config.yaml
n_layer: 24
norm: "layernorm"
init_std_o: 0.00571
optimizer: "soap_variant"
beta2: 0.99
final_lr_fraction: 0.1
doc_mask: true
train_tokens: 490700000
Each number is 50 + 10 x the weight over the matrix's rms, rounded and kept within 0 to 99. Layers, rows and columns count from 0.

# layer 6 MLP down (transposed), 640x160, rms 0.251, rows 324-345, columns 0-159
63 62 46 32 64 49 57 51 47 56 45 52 55 39 46 25 34 46 54 50 61 59 54 44 51 48 55 18 49 47 44 46 48 73 45 41 36 74 42 53 56 33 59 43 45 39 46 44 45 51 44 63 46 31 78 43 47 44 54 48 44 54 47 43 64 56 49 52 47 51 48 65 55 64 35 50 46 46 58 53 48 52 57 49 52 55 42 41 53 64 55 66 46 41 43 46 55 47 54 43 33 25 48 50 47 54 59 50 57 38 52 45 65 42 53 39 59 39 50 38 45 57 50 33 68 50 57 62 40 39 45 46 32 40 50 56 61 26 50 57 52 49 43 49 66 56 64 64 42 74 74 53 46 52 44 60 48 26 50 61
56 46 57 66 55 30 36 42 39 50 46 35 58 47 55 41 52 43 32 64 60 58 57 25 56 66 57 47 36 29 58 52 49 65 35 45 40 54 40 55 59 49 49 40 56 59 46 32 39 63 46 46 49 41 40 41 40 45 50 49 65 42 47 54 60 64 42 32 32 52 59 61 48 62 48 52 59 46 55 45 43 65 63 40 43 33 52 46 51 46 50 53 59 42 66 40 61 44 42 51 55 21 53 25 63 68 58 66 52 50 56 44 46 56 39 48 48 44 52 43 64 47 41 49 57 45 52 50 58 66 58 44 57 70 41 71 60 39 41 43 46 42 51 64 53 55 45 38 50 56 45 47 64 47 49 60 74 52 73 72
40 32 58 53 35 34 32 38 46 51 35 65 56 57 63 38 59 56 51 50 37 54 65 49 55 42 58 43 54 43 37 52 53 37 60 46 49 55 50 37 61 45 54 41 25 63 51 43 63 63 54 43 44 50 54 54 42 48 46 33 34 67 61 41 46 68 40 43 55 56 47 52 59 67 62 49 64 60 47 43 40 56 53 54 49 42 46 50 67 40 36 48 53 42 54 50 45 33 63 41 59 55 45 50 65 49 43 38 44 41 50 52 51 40 35 56 66 37 47 63 45 65 62 47 45 32 65 50 46 48 56 63 39 65 51 55 50 56 39 35 54 60 51 44 38 50 50 35 49 51 59 44 55 48 56 49 47 51 48 53
32 60 37 30 61 62 34 51 58 47 60 52 42 43 57 66 65 48 54 82 49 28 62 39 53 53 60 55 55 59 40 47 58 47 42 40 50 47 52 55 45 47 53 67 42 47 55 61 45 50 38 43 74 57 69 31 41 51 56 43 42 46 51 46 49 59 45 35 50 36 55 51 21 51 49 50 31 55 58 58 47 32 59 50 54 52 40 43 48 52 50 43 58 41 47 50 38 43 41 42 49 58 49 45 34 30 44 47 73 46 50 50 54 59 46 46 32 36 59 58 51 39 51 74 54 41 64 49 49 47 53 49 35 50 40 34 52 45 55 43 39 53 42 51 59 68 54 51 62 53 53 47 38 62 41 48 58 56 46 54
49 32 45 60 50 42 32 46 45 42 60 36 47 51 50 51 59 76 38 34 48 30 48 56 61 56 43 45 69 60 45 56 49 48 44 62 44 67 54 63 55 34 32 37 51 38 48 40 42 33 44 33 52 32 47 44 65 41 54 46 55 44 56 43 30 29 40 47 49 58 52 44 47 62 62 42 53 42 44 38 58 53 66 51 47 57 45 40 72 64 36 65 51 54 43 36 74 54 35 52 44 47 35 39 32 32 56 45 53 62 64 36 50 37 58 51 36 63 48 53 42 52 67 58 52 46 46 63 53 43 50 54 53 56 39 72 44 50 49 49 54 42 42 39 54 50 59 53 34 54 39 53 55 69 39 39 41 54 58 52
38 51 52 38 66 52 59 48 54 53 61 43 50 54 38 44 63 54 55 52 44 44 50 58 49 53 65 40 72 64 33 40 53 45 39 40 51 34 60 55 46 39 50 42 41 39 56 35 45 44 54 41 58 44 53 69 74 39 34 54 37 40 62 44 53 46 38 77 46 57 57 47 48 44 66 55 61 61 44 54 45 46 54 45 55 61 38 36 38 62 59 60 52 44 60 53 62 70 47 61 48 57 54 37 47 40 41 56 61 46 52 66 46 54 50 52 62 45 55 40 56 44 38 44 50 68 73 40 38 55 40 49 60 49 38 32 23 53 58 59 70 42 63 49 70 47 57 53 51 53 45 49 53 48 51 52 41 59 54 53
55 43 36 51 43 56 62 59 40 46 43 59 51 51 42 60 33 45 63 51 51 38 40 49 66 43 36 44 53 37 45 66 54 48 61 46 66 53 46 68 49 43 54 53 46 43 37 58 58 51 48 77 62 43 46 41 54 42 52 37 35 48 45 55 49 51 73 45 41 46 65 47 51 52 50 62 29 65 48 59 45 41 63 56 41 46 49 46 66 52 44 36 52 43 49 56 62 53 68 26 50 60 48 31 55 58 34 43 38 43 49 51 43 57 31 47 51 60 47 45 42 64 48 45 41 79 33 46 53 54 70 46 37 47 49 35 41 50 50 61 54 43 57 56 59 52 61 46 44 46 49 64 40 52 54 66 64 61 71 54
59 59 52 39 45 37 58 55 48 30 41 55 53 45 35 51 43 52 54 58 53 39 44 54 63 58 37 50 60 54 62 58 56 67 53 47 50 48 64 63 48 50 40 45 55 45 50 59 45 35 52 47 41 60 47 40 51 42 38 46 33 50 64 62 42 58 42 60 47 40 43 54 34 51 35 49 32 57 45 59 32 36 47 41 60 50 46 45 41 52 48 41 61 42 44 58 59 63 44 54 52 54 53 51 43 33 53 40 56 56 39 50 40 53 60 69 63 57 46 78 57 58 51 33 58 56 51 57 47 50 54 59 57 65 53 45 48 56 47 54 41 63 52 52 36 59 27 43 51 53 47 41 48 25 57 46 43 49 54 60
39 52 47 57 47 67 52 55 54 47 57 49 49 38 58 58 51 41 60 46 46 45 46 52 62 77 53 58 63 47 65 49 52 41 64 51 36 50 50 53 35 38 45 39 55 66 60 51 37 56 42 62 43 67 50 58 54 57 58 35 56 43 43 38 39 45 46 56 56 54 64 50 62 55 49 46 41 53 49 44 48 41 53 50 65 47 50 47 51 61 50 65 58 48 47 31 46 61 53 51 33 37 37 57 42 61 53 50 50 57 49 60 63 28 32 52 43 46 42 47 41 44 52 55 49 56 50 44 56 55 49 43 36 51 46 44 54 53 47 58 45 35 60 18 44 51 40 43 65 61 40 57 62 47 44 50 47 25 38 40
55 45 35 58 49 51 39 56 59 42 31 53 46 52 55 35 31 63 42 64 57 58 53 50 51 48 53 55 48 49 59 55 55 56 64 47 56 55 44 45 21 37 60 60 46 54 57 12 45 52 48 49 62 67 59 49 42 58 67 29 47 29 64 46 33 55 53 49 53 66 70 45 55 52 31 46 70 44 47 60 62 64 38 52 51 48 58 48 57 36 47 62 50 49 48 56 65 56 41 58 42 39 55 53 66 50 51 52 47 54 46 50 39 54 61 55 53 50 50 53 58 36 44 34 30 35 46 37 29 41 61 48 41 47 50 54 39 51 36 44 50 44 39 54 60 29 65 61 33 34 50 55 51 54 56 64 42 28 59 47
53 69 72 58 58 41 59 42 47 49 70 35 52 24 44 55 42 56 64 52 50 68 40 37 54 52 60 55 44 27 61 44 42 54 49 47 54 68 44 49 66 58 72 45 38 31 46 61 54 39 35 42 46 66 48 55 42 70 44 63 51 53 48 13 48 51 62 50 55 33 65 48 47 63 42 61 46 43 59 48 46 49 58 48 47 51 38 53 47 37 69 28 56 47 57 35 54 51 44 52 47 53 73 54 56 68 66 54 36 42 66 53 42 34 55 56 53 39 42 46 29 38 44 63 58 54 42 74 68 56 37 46 27 53 43 39 43 47 43 57 41 39 53 54 59 55 41 55 41 50 39 51 71 59 49 55 33 49 45 68
34 39 37 63 41 37 39 64 53 42 52 52 54 64 41 50 59 46 53 58 34 54 47 56 43 42 71 48 68 62 76 57 61 23 44 43 33 62 33 77 54 51 66 60 58 38 40 57 56 40 48 39 53 53 46 46 58 56 59 47 60 40 56 39 45 64 48 49 50 57 61 58 46 50 57 51 54 56 52 55 23 57 54 55 47 59 46 62 70 38 52 45 66 53 53 48 66 59 46 56 65 44 58 56 42 63 46 57 53 43 39 60 46 41 52 52 29 53 45 61 43 67 53 55 50 51 52 42 56 64 52 49 52 38 43 48 47 41 63 65 47 53 46 48 47 57 54 52 63 45 54 54 50 58 53 57 50 55 64 46
46 37 44 50 61 34 45 42 51 40 51 63 60 43 48 47 53 50 33 63 36 45 48 53 54 49 48 33 49 56 42 47 58 40 36 38 59 47 47 40 40 49 44 51 57 54 57 38 56 63 68 61 48 65 52 64 66 41 54 58 51 39 61 48 57 57 57 49 59 52 59 50 45 49 54 45 36 46 51 48 55 61 53 51 47 49 40 44 53 65 43 65 33 63 39 35 55 36 52 59 62 46 37 40 48 52 67 45 61 50 57 39 45 61 49 57 69 38 62 67 52 32 56 46 61 56 44 38 53 39 47 58 42 51 66 46 53 45 56 59 45 42 65 67 45 43 42 56 22 32 48 51 48 56 50 61 35 48 44 45
38 33 47 49 56 68 63 54 60 61 36 44 43 48 52 41 38 41 51 55 47 58 44 34 35 45 44 56 54 60 43 71 58 46 44 48 67 49 49 67 31 53 48 55 42 44 53 53 66 57 36 47 53 42 51 51 53 30 54 59 41 64 49 53 55 59 34 69 53 56 62 48 62 61 58 48 57 69 62 43 44 41 65 56 45 29 48 47 58 56 50 58 58 45 60 37 55 80 54 50 40 62 49 48 58 71 64 48 62 54 55 52 46 58 62 44 51 57 45 41 57 53 41 41 59 28 52 39 45 44 56 59 60 54 58 46 50 54 50 60 46 54 56 46 44 65 62 43 47 37 48 64 48 50 47 54 44 63 70 56
52 58 39 54 42 58 57 56 68 34 37 37 52 55 34 54 41 66 49 67 37 51 54 44 61 53 50 39 44 43 48 49 47 31 47 52 52 51 48 50 50 46 64 47 58 57 57 38 45 61 60 35 38 52 56 58 61 48 50 47 74 50 52 52 48 53 58 33 46 61 39 53 51 65 24 39 52 49 67 52 64 46 71 56 43 55 50 63 52 50 57 25 43 62 45 52 53 47 39 71 60 67 63 44 47 52 26 44 34 35 59 55 38 62 41 38 36 60 34 49 57 47 38 58 30 48 45 55 36 52 49 50 37 40 49 49 48 34 51 62 47 55 40 52 53 59 49 59 50 52 54 52 73 48 46 47 60 69 39 54
62 47 36 49 70 55 37 38 54 53 54 51 53 67 41 61 49 64 41 44 74 67 37 47 49 53 42 57 46 46 47 30 40 43 68 36 45 53 63 38 51 43 54 42 36 49 36 34 49 56 41 68 52 53 46 54 45 66 37 43 47 54 42 29 62 36 35 57 52 58 42 58 56 59 49 63 59 31 57 43 40 56 54 47 50 60 43 57 41 48 59 50 56 46 60 64 47 63 40 55 44 54 59 43 52 48 61 36 65 59 47 47 57 53 51 57 45 55 51 39 49 64 59 58 26 61 35 48 31 73 57 54 51 43 55 58 61 60 41 62 63 61 59 53 44 41 58 54 42 42 48 40 57 62 64 47 50 48 47 62
48 51 47 69 50 55 41 59 62 52 48 55 36 43 44 41 41 48 52 34 63 46 41 42 61 48 48 51 46 45 39 50 67 58 51 46 52 67 56 45 54 50 53 42 55 32 36 39 59 43 48 57 50 48 60 48 67 40 38 29 48 75 53 52 42 41 50 45 48 49 65 62 55 51 45 68 49 49 40 55 53 51 47 37 50 53 40 66 38 53 43 53 64 58 61 46 65 65 54 64 44 44 55 64 42 43 47 61 54 34 54 43 41 42 56 53 36 51 45 51 54 49 56 55 51 57 50 52 31 50 48 55 38 43 34 59 62 58 43 42 43 61 47 55 47 42 60 53 49 63 59 51 56 42 71 46 50 51 45 39
65 51 46 38 48 40 37 54 59 60 49 60 56 37 53 45 42 25 63 43 53 56 55 48 42 52 51 50 43 45 58 42 48 58 49 36 51 37 52 48 58 60 45 48 36 37 54 56 61 53 47 53 70 38 60 54 37 53 56 54 43 58 52 71 39 58 42 45 36 59 36 65 20 53 51 51 49 50 54 49 46 49 44 31 46 65 53 45 35 47 60 36 38 30 54 49 35 59 28 58 45 46 58 47 51 54 64 59 48 46 55 45 59 51 47 38 48 51 58 39 52 47 41 56 58 50 46 66 57 43 56 57 41 43 53 39 42 45 62 45 46 33 59 47 64 55 39 46 56 55 52 39 68 49 54 49 58 55 45 51
40 47 56 47 59 70 51 52 32 54 55 42 52 56 67 37 34 52 56 39 52 30 40 49 56 43 73 57 33 48 46 72 52 36 72 54 50 46 41 56 58 58 57 51 45 29 47 49 46 51 75 53 49 55 38 50 50 39 62 43 61 62 63 44 54 48 57 47 56 68 42 43 67 52 47 45 44 52 60 44 57 77 43 53 39 47 61 60 49 58 52 66 38 32 48 45 60 43 54 38 38 42 50 72 51 66 41 47 54 59 49 45 56 42 61 53 56 39 55 45 64 29 60 59 54 54 42 33 46 48 58 51 60 59 60 51 50 57 43 27 38 51 64 33 56 43 57 58 51 31 55 41 49 29 47 31 63 36 69 54
51 50 39 45 51 67 50 41 49 69 51 52 48 50 75 55 44 50 46 64 38 63 58 50 38 49 42 48 32 35 39 76 50 27 33 64 39 54 59 63 56 54 53 51 57 45 49 57 44 39 47 63 57 45 48 58 70 49 51 39 34 49 51 60 61 51 56 46 60 40 53 46 42 30 51 55 51 43 41 42 39 39 37 57 61 50 70 52 51 54 45 52 55 58 55 50 49 45 53 44 58 50 61 51 65 44 41 59 54 57 41 52 53 41 38 64 51 56 61 35 60 26 50 50 45 47 58 55 58 60 41 42 40 38 44 35 35 58 54 43 45 58 70 41 59 61 55 34 40 53 48 46 38 41 38 49 44 36 41 50
47 44 50 62 59 48 44 46 61 51 48 45 41 47 61 42 60 65 62 56 66 45 44 61 48 50 49 49 53 48 38 51 41 61 49 59 45 37 48 38 62 35 45 55 57 40 38 51 66 41 47 51 57 50 56 62 46 56 42 42 51 58 47 45 57 46 42 53 61 71 49 38 29 46 47 47 59 56 54 46 54 45 53 52 73 56 63 64 52 38 51 56 45 32 37 48 48 48 45 48 49 51 71 59 74 55 48 53 47 37 56 51 50 53 49 46 45 70 59 47 41 44 41 49 58 59 41 35 45 42 41 53 43 56 58 43 64 50 49 40 55 56 36 19 55 67 40 61 56 36 50 36 44 50 55 51 35 48 53 55
55 51 29 50 48 43 60 28 39 47 50 57 58 50 56 56 36 56 59 41 57 52 56 40 51 43 56 62 57 46 58 63 54 54 55 24 37 68 50 45 50 33 38 49 55 56 75 48 53 54 44 44 49 24 47 45 59 42 71 53 42 55 59 40 25 58 53 48 61 50 45 55 65 54 41 45 42 50 62 34 65 55 58 39 44 57 55 49 55 45 53 46 56 45 39 42 43 46 50 51 49 44 53 49 43 51 53 40 51 71 65 46 49 38 54 43 26 55 47 52 44 71 47 45 54 58 37 69 35 37 56 62 42 59 48 36 54 67 46 53 52 57 55 56 63 41 49 53 38 51 51 38 59 49 38 48 61 52 41 56
# layer 6 MLP up, 640x160, rms 0.256, rows 325-346, columns 0-159
42 39 68 46 48 56 45 49 55 46 45 54 38 73 38 57 48 63 52 56 48 47 54 70 46 41 66 30 43 66 25 58 62 32 82 49 56 57 58 41 49 56 43 49 44 52 46 29 33 52 63 51 49 37 39 56 50 44 51 50 46 42 59 45 49 57 54 54 58 61 40 51 38 59 46 53 61 58 47 66 54 39 44 63 55 47 47 49 61 54 37 69 60 65 49 52 57 36 46 52 45 58 55 56 41 57 41 25 67 66 60 33 49 59 59 53 73 39 45 51 59 59 53 39 48 59 71 68 48 32 69 56 68 33 67 41 48 66 75 56 49 61 37 61 41 58 60 72 42 37 49 50 58 61 50 39 52 34 48 36
51 59 58 53 56 57 55 62 60 37 58 38 42 61 29 61 51 44 43 52 48 37 35 54 49 47 53 52 55 68 37 39 42 46 49 55 52 58 56 69 27 58 66 62 43 35 59 40 41 32 36 40 60 51 50 30 50 45 49 69 67 31 60 53 54 42 47 51 40 47 51 47 63 55 51 40 50 40 44 54 53 42 49 31 41 46 46 33 47 58 63 43 45 73 53 53 53 78 24 35 34 44 50 38 51 66 57 46 48 46 47 53 38 76 62 60 45 61 49 50 60 51 29 51 46 57 51 47 47 58 48 39 58 46 49 52 41 35 41 59 47 29 44 54 52 62 41 55 52 59 47 51 58 61 43 44 59 34 44 36
47 47 33 64 52 40 50 73 53 60 63 50 46 52 58 60 52 57 72 29 52 42 36 68 43 58 47 60 37 42 43 44 43 51 52 61 42 49 49 53 61 44 43 72 35 38 33 45 43 61 44 55 36 66 48 57 53 42 68 63 56 57 40 43 54 60 48 52 50 57 54 62 66 59 51 59 63 60 45 45 54 57 49 43 49 32 51 43 50 51 43 63 66 58 45 32 51 46 55 33 48 48 33 44 46 61 48 61 42 56 55 62 40 37 42 51 52 54 45 36 48 58 63 44 52 54 35 52 53 43 57 70 42 56 62 45 57 67 47 31 52 30 42 39 32 32 58 60 34 55 46 54 50 50 47 45 29 42 44 59
65 56 55 51 51 56 46 43 47 60 48 64 63 51 39 52 39 39 56 60 47 70 66 60 48 39 40 53 32 49 74 36 46 55 46 29 75 57 47 44 42 63 64 61 71 58 63 52 45 64 53 49 34 46 59 48 50 58 62 57 51 55 56 25 44 63 55 34 54 47 44 40 49 55 55 50 51 46 61 52 51 35 41 50 60 34 62 53 42 78 61 44 45 46 52 50 38 26 50 47 59 59 58 41 53 38 39 46 44 42 27 48 66 70 62 34 36 42 51 42 59 58 39 48 55 50 46 36 74 69 53 46 46 44 46 47 50 62 44 45 44 47 55 38 57 53 51 63 56 48 67 51 46 48 49 63 57 48 49 49
67 47 55 75 52 60 30 49 63 57 35 46 53 42 49 53 53 42 39 65 46 32 54 57 40 52 57 46 54 68 43 42 43 55 56 53 54 47 52 45 52 51 53 53 38 33 61 59 39 67 48 60 56 50 52 53 31 55 47 43 47 64 50 47 61 59 61 50 57 48 46 57 44 23 23 45 48 38 59 49 44 52 47 58 44 54 55 53 41 49 44 48 48 41 48 56 39 38 45 46 44 71 40 55 58 59 70 42 46 50 33 52 42 60 49 44 51 46 72 54 54 42 57 51 62 45 54 48 43 53 41 53 55 42 55 50 47 67 47 21 59 55 45 39 59 55 44 54 52 38 64 35 73 56 41 52 60 60 42 47
66 67 51 66 54 45 45 39 64 55 60 59 44 69 45 27 55 51 43 31 47 42 59 53 45 58 63 46 50 67 48 46 52 37 57 60 39 59 38 53 53 40 57 57 54 58 47 47 54 58 50 48 42 50 33 68 55 54 49 42 41 37 31 73 55 54 40 55 48 46 45 42 50 63 71 36 37 45 48 49 44 46 45 43 81 35 57 56 45 53 55 53 41 52 49 51 55 43 32 60 40 44 71 49 37 60 53 32 49 53 45 56 41 57 46 50 46 41 52 51 56 61 57 57 59 46 46 51 46 47 60 46 60 64 46 74 54 44 47 40 41 58 55 44 42 56 36 54 53 54 62 55 54 47 50 46 44 32 41 35
51 36 56 47 48 56 54 41 50 57 42 54 64 39 57 64 47 55 48 55 43 64 38 43 33 43 36 43 39 54 56 45 56 56 58 44 65 80 60 54 45 51 50 60 38 42 50 52 57 51 58 63 62 47 60 55 44 50 46 46 60 53 44 67 37 43 58 59 48 52 56 51 60 65 85 60 41 60 45 42 49 39 47 44 39 35 52 57 58 61 54 35 30 32 60 39 66 39 61 55 38 34 52 68 53 53 47 43 31 49 51 55 52 45 45 37 61 49 59 58 51 53 45 64 58 43 47 53 57 51 48 44 46 51 50 70 45 46 52 56 45 36 50 51 47 36 50 46 44 48 64 35 59 65 51 39 62 40 57 35
64 57 46 46 58 35 41 41 31 54 50 50 53 64 46 46 36 54 38 65 58 67 52 41 33 31 56 36 48 57 24 55 54 59 23 43 70 66 43 59 61 54 58 60 58 35 37 43 54 45 48 50 52 35 52 51 43 23 61 62 29 60 61 60 59 53 52 36 50 43 35 53 49 49 56 48 61 40 62 53 58 42 60 43 24 35 53 51 61 47 42 30 32 59 38 64 46 43 52 60 56 34 65 51 54 35 48 42 55 48 47 59 44 55 58 38 60 51 48 45 57 50 59 46 49 43 56 57 61 52 44 49 59 61 64 58 41 53 49 42 50 57 51 69 51 53 55 64 44 45 46 68 39 39 37 55 64 58 52 45
69 53 48 50 45 64 65 50 55 54 57 55 49 69 46 46 49 40 41 42 41 53 60 54 56 52 60 54 53 28 49 47 67 61 40 35 71 51 47 61 59 28 40 52 56 26 34 48 54 17 40 43 47 60 49 65 42 60 54 59 54 51 67 52 56 32 53 51 43 42 71 50 63 65 56 54 29 39 57 48 70 34 57 58 60 67 59 50 66 47 64 47 43 58 42 41 49 39 35 54 39 57 38 41 54 60 39 55 44 43 41 53 56 48 44 54 43 51 47 42 56 64 54 64 52 43 42 57 45 34 56 41 34 65 58 47 45 44 62 57 53 46 44 51 59 52 50 40 49 74 77 45 51 46 44 21 43 48 50 45
49 49 34 61 71 30 52 40 44 32 47 66 53 37 52 45 55 47 53 45 61 41 53 54 40 48 51 57 52 49 53 47 52 35 58 62 45 55 51 60 42 55 37 56 61 42 47 35 61 64 57 70 50 47 57 58 54 41 51 41 51 47 60 57 52 48 29 57 47 67 62 28 50 51 58 35 52 51 36 38 66 64 65 65 40 41 72 56 49 39 52 66 59 54 49 42 48 51 61 52 46 63 21 19 54 41 66 35 52 50 49 58 53 60 31 44 32 52 58 38 57 60 58 34 53 50 57 62 39 60 42 48 52 23 35 53 69 39 66 58 43 72 50 47 43 43 50 44 43 53 47 66 52 26 64 39 51 61 49 42
54 38 53 38 51 36 49 47 31 54 57 43 52 45 40 56 47 61 45 44 63 52 57 44 68 61 41 53 37 60 40 49 54 59 52 41 49 46 64 45 56 46 46 37 37 64 60 51 64 48 61 61 54 43 69 43 50 51 47 50 35 65 47 60 58 49 51 48 49 60 26 45 56 70 51 53 52 52 69 40 50 41 40 47 45 39 56 50 55 54 40 38 46 50 48 48 38 40 35 44 41 40 42 43 68 34 58 39 45 55 57 43 43 54 63 59 61 57 39 42 66 44 56 32 41 49 45 53 46 52 63 50 50 45 53 55 54 56 42 55 58 52 43 47 50 62 53 52 42 52 52 52 62 58 40 35 50 49 42 74
50 64 62 54 41 69 66 48 30 60 46 51 27 58 61 53 46 42 52 46 66 51 64 46 47 57 48 52 62 46 58 54 31 61 66 67 41 51 44 64 54 50 45 47 48 52 43 58 30 51 51 34 50 34 39 47 34 54 59 49 48 57 44 48 36 38 44 60 32 44 51 45 58 52 56 54 48 56 45 43 39 41 51 61 56 44 47 54 42 31 63 39 75 54 49 51 42 62 45 45 20 57 59 53 53 32 31 58 39 55 32 69 64 53 41 47 40 63 46 31 48 75 39 64 38 45 47 56 52 61 64 40 62 51 43 78 55 69 47 53 53 63 36 47 61 57 69 29 78 52 56 49 50 50 56 28 57 52 60 54
50 76 67 47 43 49 54 36 58 35 44 54 44 50 48 51 43 64 33 39 45 53 32 58 53 68 44 40 39 35 36 41 32 41 67 42 26 52 62 72 46 47 33 54 57 43 52 50 49 61 48 36 37 56 37 51 78 50 59 45 54 46 61 57 55 44 63 56 43 39 48 53 53 55 44 47 62 48 52 49 45 51 46 38 77 48 41 47 57 65 52 60 48 58 49 41 52 42 41 53 56 44 42 45 54 63 39 46 57 61 52 39 62 54 41 49 69 37 51 68 60 59 42 54 44 50 59 62 42 57 63 43 41 49 40 55 55 53 43 46 36 33 53 48 56 56 47 45 49 41 60 39 30 46 55 50 64 36 45 47
55 43 60 52 62 41 41 47 38 51 64 52 42 45 70 55 49 36 54 46 56 48 45 54 60 59 46 45 53 52 40 41 39 65 42 60 76 43 53 32 59 66 28 57 53 53 44 62 36 43 72 43 54 48 48 42 36 60 56 75 37 35 52 41 51 51 73 40 48 43 54 51 43 44 51 31 47 45 55 42 37 50 60 41 69 54 51 54 51 53 49 37 51 61 42 42 47 46 44 42 39 55 49 44 49 46 37 44 63 40 64 59 34 42 60 36 63 44 59 49 49 43 55 46 38 39 51 74 66 51 62 40 48 48 49 60 53 74 41 50 54 54 59 68 59 39 63 57 47 61 59 62 39 54 52 57 56 49 39 48
54 38 58 39 47 69 49 42 67 41 55 48 63 61 35 52 31 44 58 50 43 42 52 56 47 45 35 37 38 56 47 61 72 72 28 47 44 54 51 49 47 52 55 38 39 60 43 44 40 50 53 41 47 44 58 46 61 44 47 47 46 41 47 45 40 45 43 81 44 53 62 45 61 53 36 40 51 62 43 60 50 41 38 67 63 41 30 54 53 46 43 44 48 39 65 44 55 58 41 53 49 49 54 60 60 47 50 51 33 46 36 68 47 58 66 41 62 34 62 53 49 43 42 48 58 52 52 73 57 43 49 34 59 42 49 41 55 59 41 44 53 44 47 50 51 39 45 45 45 54 69 41 54 77 41 49 56 62 52 43
48 42 51 44 36 52 59 59 38 49 48 48 55 40 34 49 55 50 61 66 40 32 47 49 53 56 47 39 57 58 47 48 53 44 47 60 67 25 57 70 33 54 58 46 53 49 46 48 43 53 44 45 59 44 57 48 29 63 60 67 51 37 48 40 52 59 49 41 40 40 45 63 34 47 62 36 56 59 36 57 45 57 40 40 51 58 47 39 51 34 56 35 61 59 38 66 39 48 37 60 55 53 30 51 52 45 43 52 69 66 60 60 41 63 58 50 48 48 62 53 42 52 47 34 68 56 52 51 55 40 46 71 58 60 50 45 44 51 60 47 43 43 55 56 43 30 44 50 63 60 48 44 50 50 39 54 49 53 34 54
49 52 36 52 46 60 65 41 22 41 54 43 49 52 55 59 49 68 40 59 42 58 32 45 45 44 49 40 45 61 45 47 51 37 54 66 64 64 34 43 71 47 54 60 71 56 62 50 46 46 54 62 33 44 46 48 53 51 50 57 39 42 31 28 56 39 67 58 59 54 55 44 76 47 41 47 41 56 49 60 53 51 43 55 43 47 51 46 42 60 53 46 57 74 55 39 65 44 59 33 57 52 47 49 38 55 44 35 56 60 53 53 38 58 52 61 48 47 41 50 51 48 48 43 37 63 71 45 34 50 61 48 55 63 40 70 46 58 51 72 61 74 37 57 39 45 60 62 47 41 61 58 28 55 61 43 50 37 28 59
48 38 51 43 59 28 44 43 60 58 56 56 54 50 64 49 38 61 39 60 71 77 56 48 58 44 51 43 56 69 60 48 53 57 32 41 53 48 52 55 49 57 50 52 58 83 57 62 39 61 62 43 50 57 60 51 43 47 27 58 38 44 59 42 42 56 55 56 65 39 53 69 60 39 48 36 56 38 47 50 53 40 63 40 45 48 34 52 50 47 35 51 38 54 67 47 36 70 52 55 45 49 35 43 41 28 56 65 35 38 54 52 42 72 54 39 52 61 50 35 52 64 34 44 40 57 43 59 61 51 53 45 46 54 47 50 44 43 49 53 48 43 38 44 52 45 63 47 69 62 59 39 48 51 56 59 35 64 51 59
51 49 61 53 56 45 56 56 48 38 50 50 41 33 30 47 59 50 65 45 62 57 23 50 41 65 65 61 56 60 57 26 50 55 59 35 49 49 37 41 50 40 43 54 40 53 53 46 58 63 40 47 44 63 54 33 36 66 54 50 58 52 56 46 36 51 43 47 57 54 51 57 46 61 55 41 32 75 51 60 52 59 35 45 52 33 42 44 55 38 65 33 55 43 28 58 51 63 47 58 59 41 37 47 44 29 68 38 54 42 40 42 50 48 49 34 48 52 40 66 45 60 69 46 58 44 40 35 39 50 57 56 59 42 55 69 43 51 61 38 53 54 49 50 43 34 46 60 64 32 56 62 50 56 65 49 54 55 52 61
43 49 42 53 48 44 36 64 49 60 36 53 53 63 42 56 38 55 61 40 32 34 68 35 54 46 66 46 52 50 58 49 55 43 39 46 46 55 44 53 52 50 64 36 41 71 37 35 36 60 58 47 37 44 45 43 52 48 65 48 58 41 71 52 42 43 22 52 44 34 37 44 54 34 60 48 46 55 56 64 48 53 44 54 46 52 48 39 59 45 51 53 42 75 50 51 48 45 51 49 51 49 34 43 26 39 62 52 52 57 35 52 50 42 43 41 40 51 34 53 65 45 45 64 45 56 37 44 57 57 57 61 49 36 43 60 72 45 44 63 42 43 61 68 39 34 62 46 53 63 41 72 66 55 46 45 62 41 45 57
67 52 65 55 46 45 45 59 44 55 47 50 59 45 39 37 54 46 39 57 52 47 43 61 49 57 50 40 52 54 67 39 35 50 54 64 47 30 61 57 43 58 53 57 45 53 35 52 47 40 50 47 80 70 55 61 44 41 49 30 54 32 52 50 78 51 48 47 38 51 65 47 32 40 69 40 51 50 33 65 48 40 43 46 54 40 50 54 47 33 44 41 49 36 40 70 47 53 53 67 42 55 41 33 45 40 48 51 54 35 42 57 44 53 52 52 67 59 55 58 41 37 53 51 39 40 70 42 58 74 45 47 57 36 58 47 54 62 55 63 56 56 57 50 46 31 53 34 49 66 64 59 56 58 58 56 50 56 65 55
43 42 79 47 54 39 49 49 58 54 47 41 50 33 54 64 61 54 43 70 50 54 59 52 42 55 44 37 44 56 53 65 61 57 37 42 69 45 48 61 69 44 68 31 51 59 54 41 44 64 41 69 42 31 52 31 56 48 38 59 56 56 46 50 64 58 64 42 47 59 72 40 44 36 40 28 46 63 35 53 60 43 40 45 41 49 43 43 47 35 35 55 52 42 58 51 56 39 49 44 49 50 62 50 47 43 54 38 52 45 60 54 44 62 47 56 52 46 59 42 65 36 53 59 54 68 68 41 49 22 31 50 44 54 47 55 33 48 56 71 73 75 45 70 48 34 60 48 44 37 54 55 64 54 43 51 55 48 47 47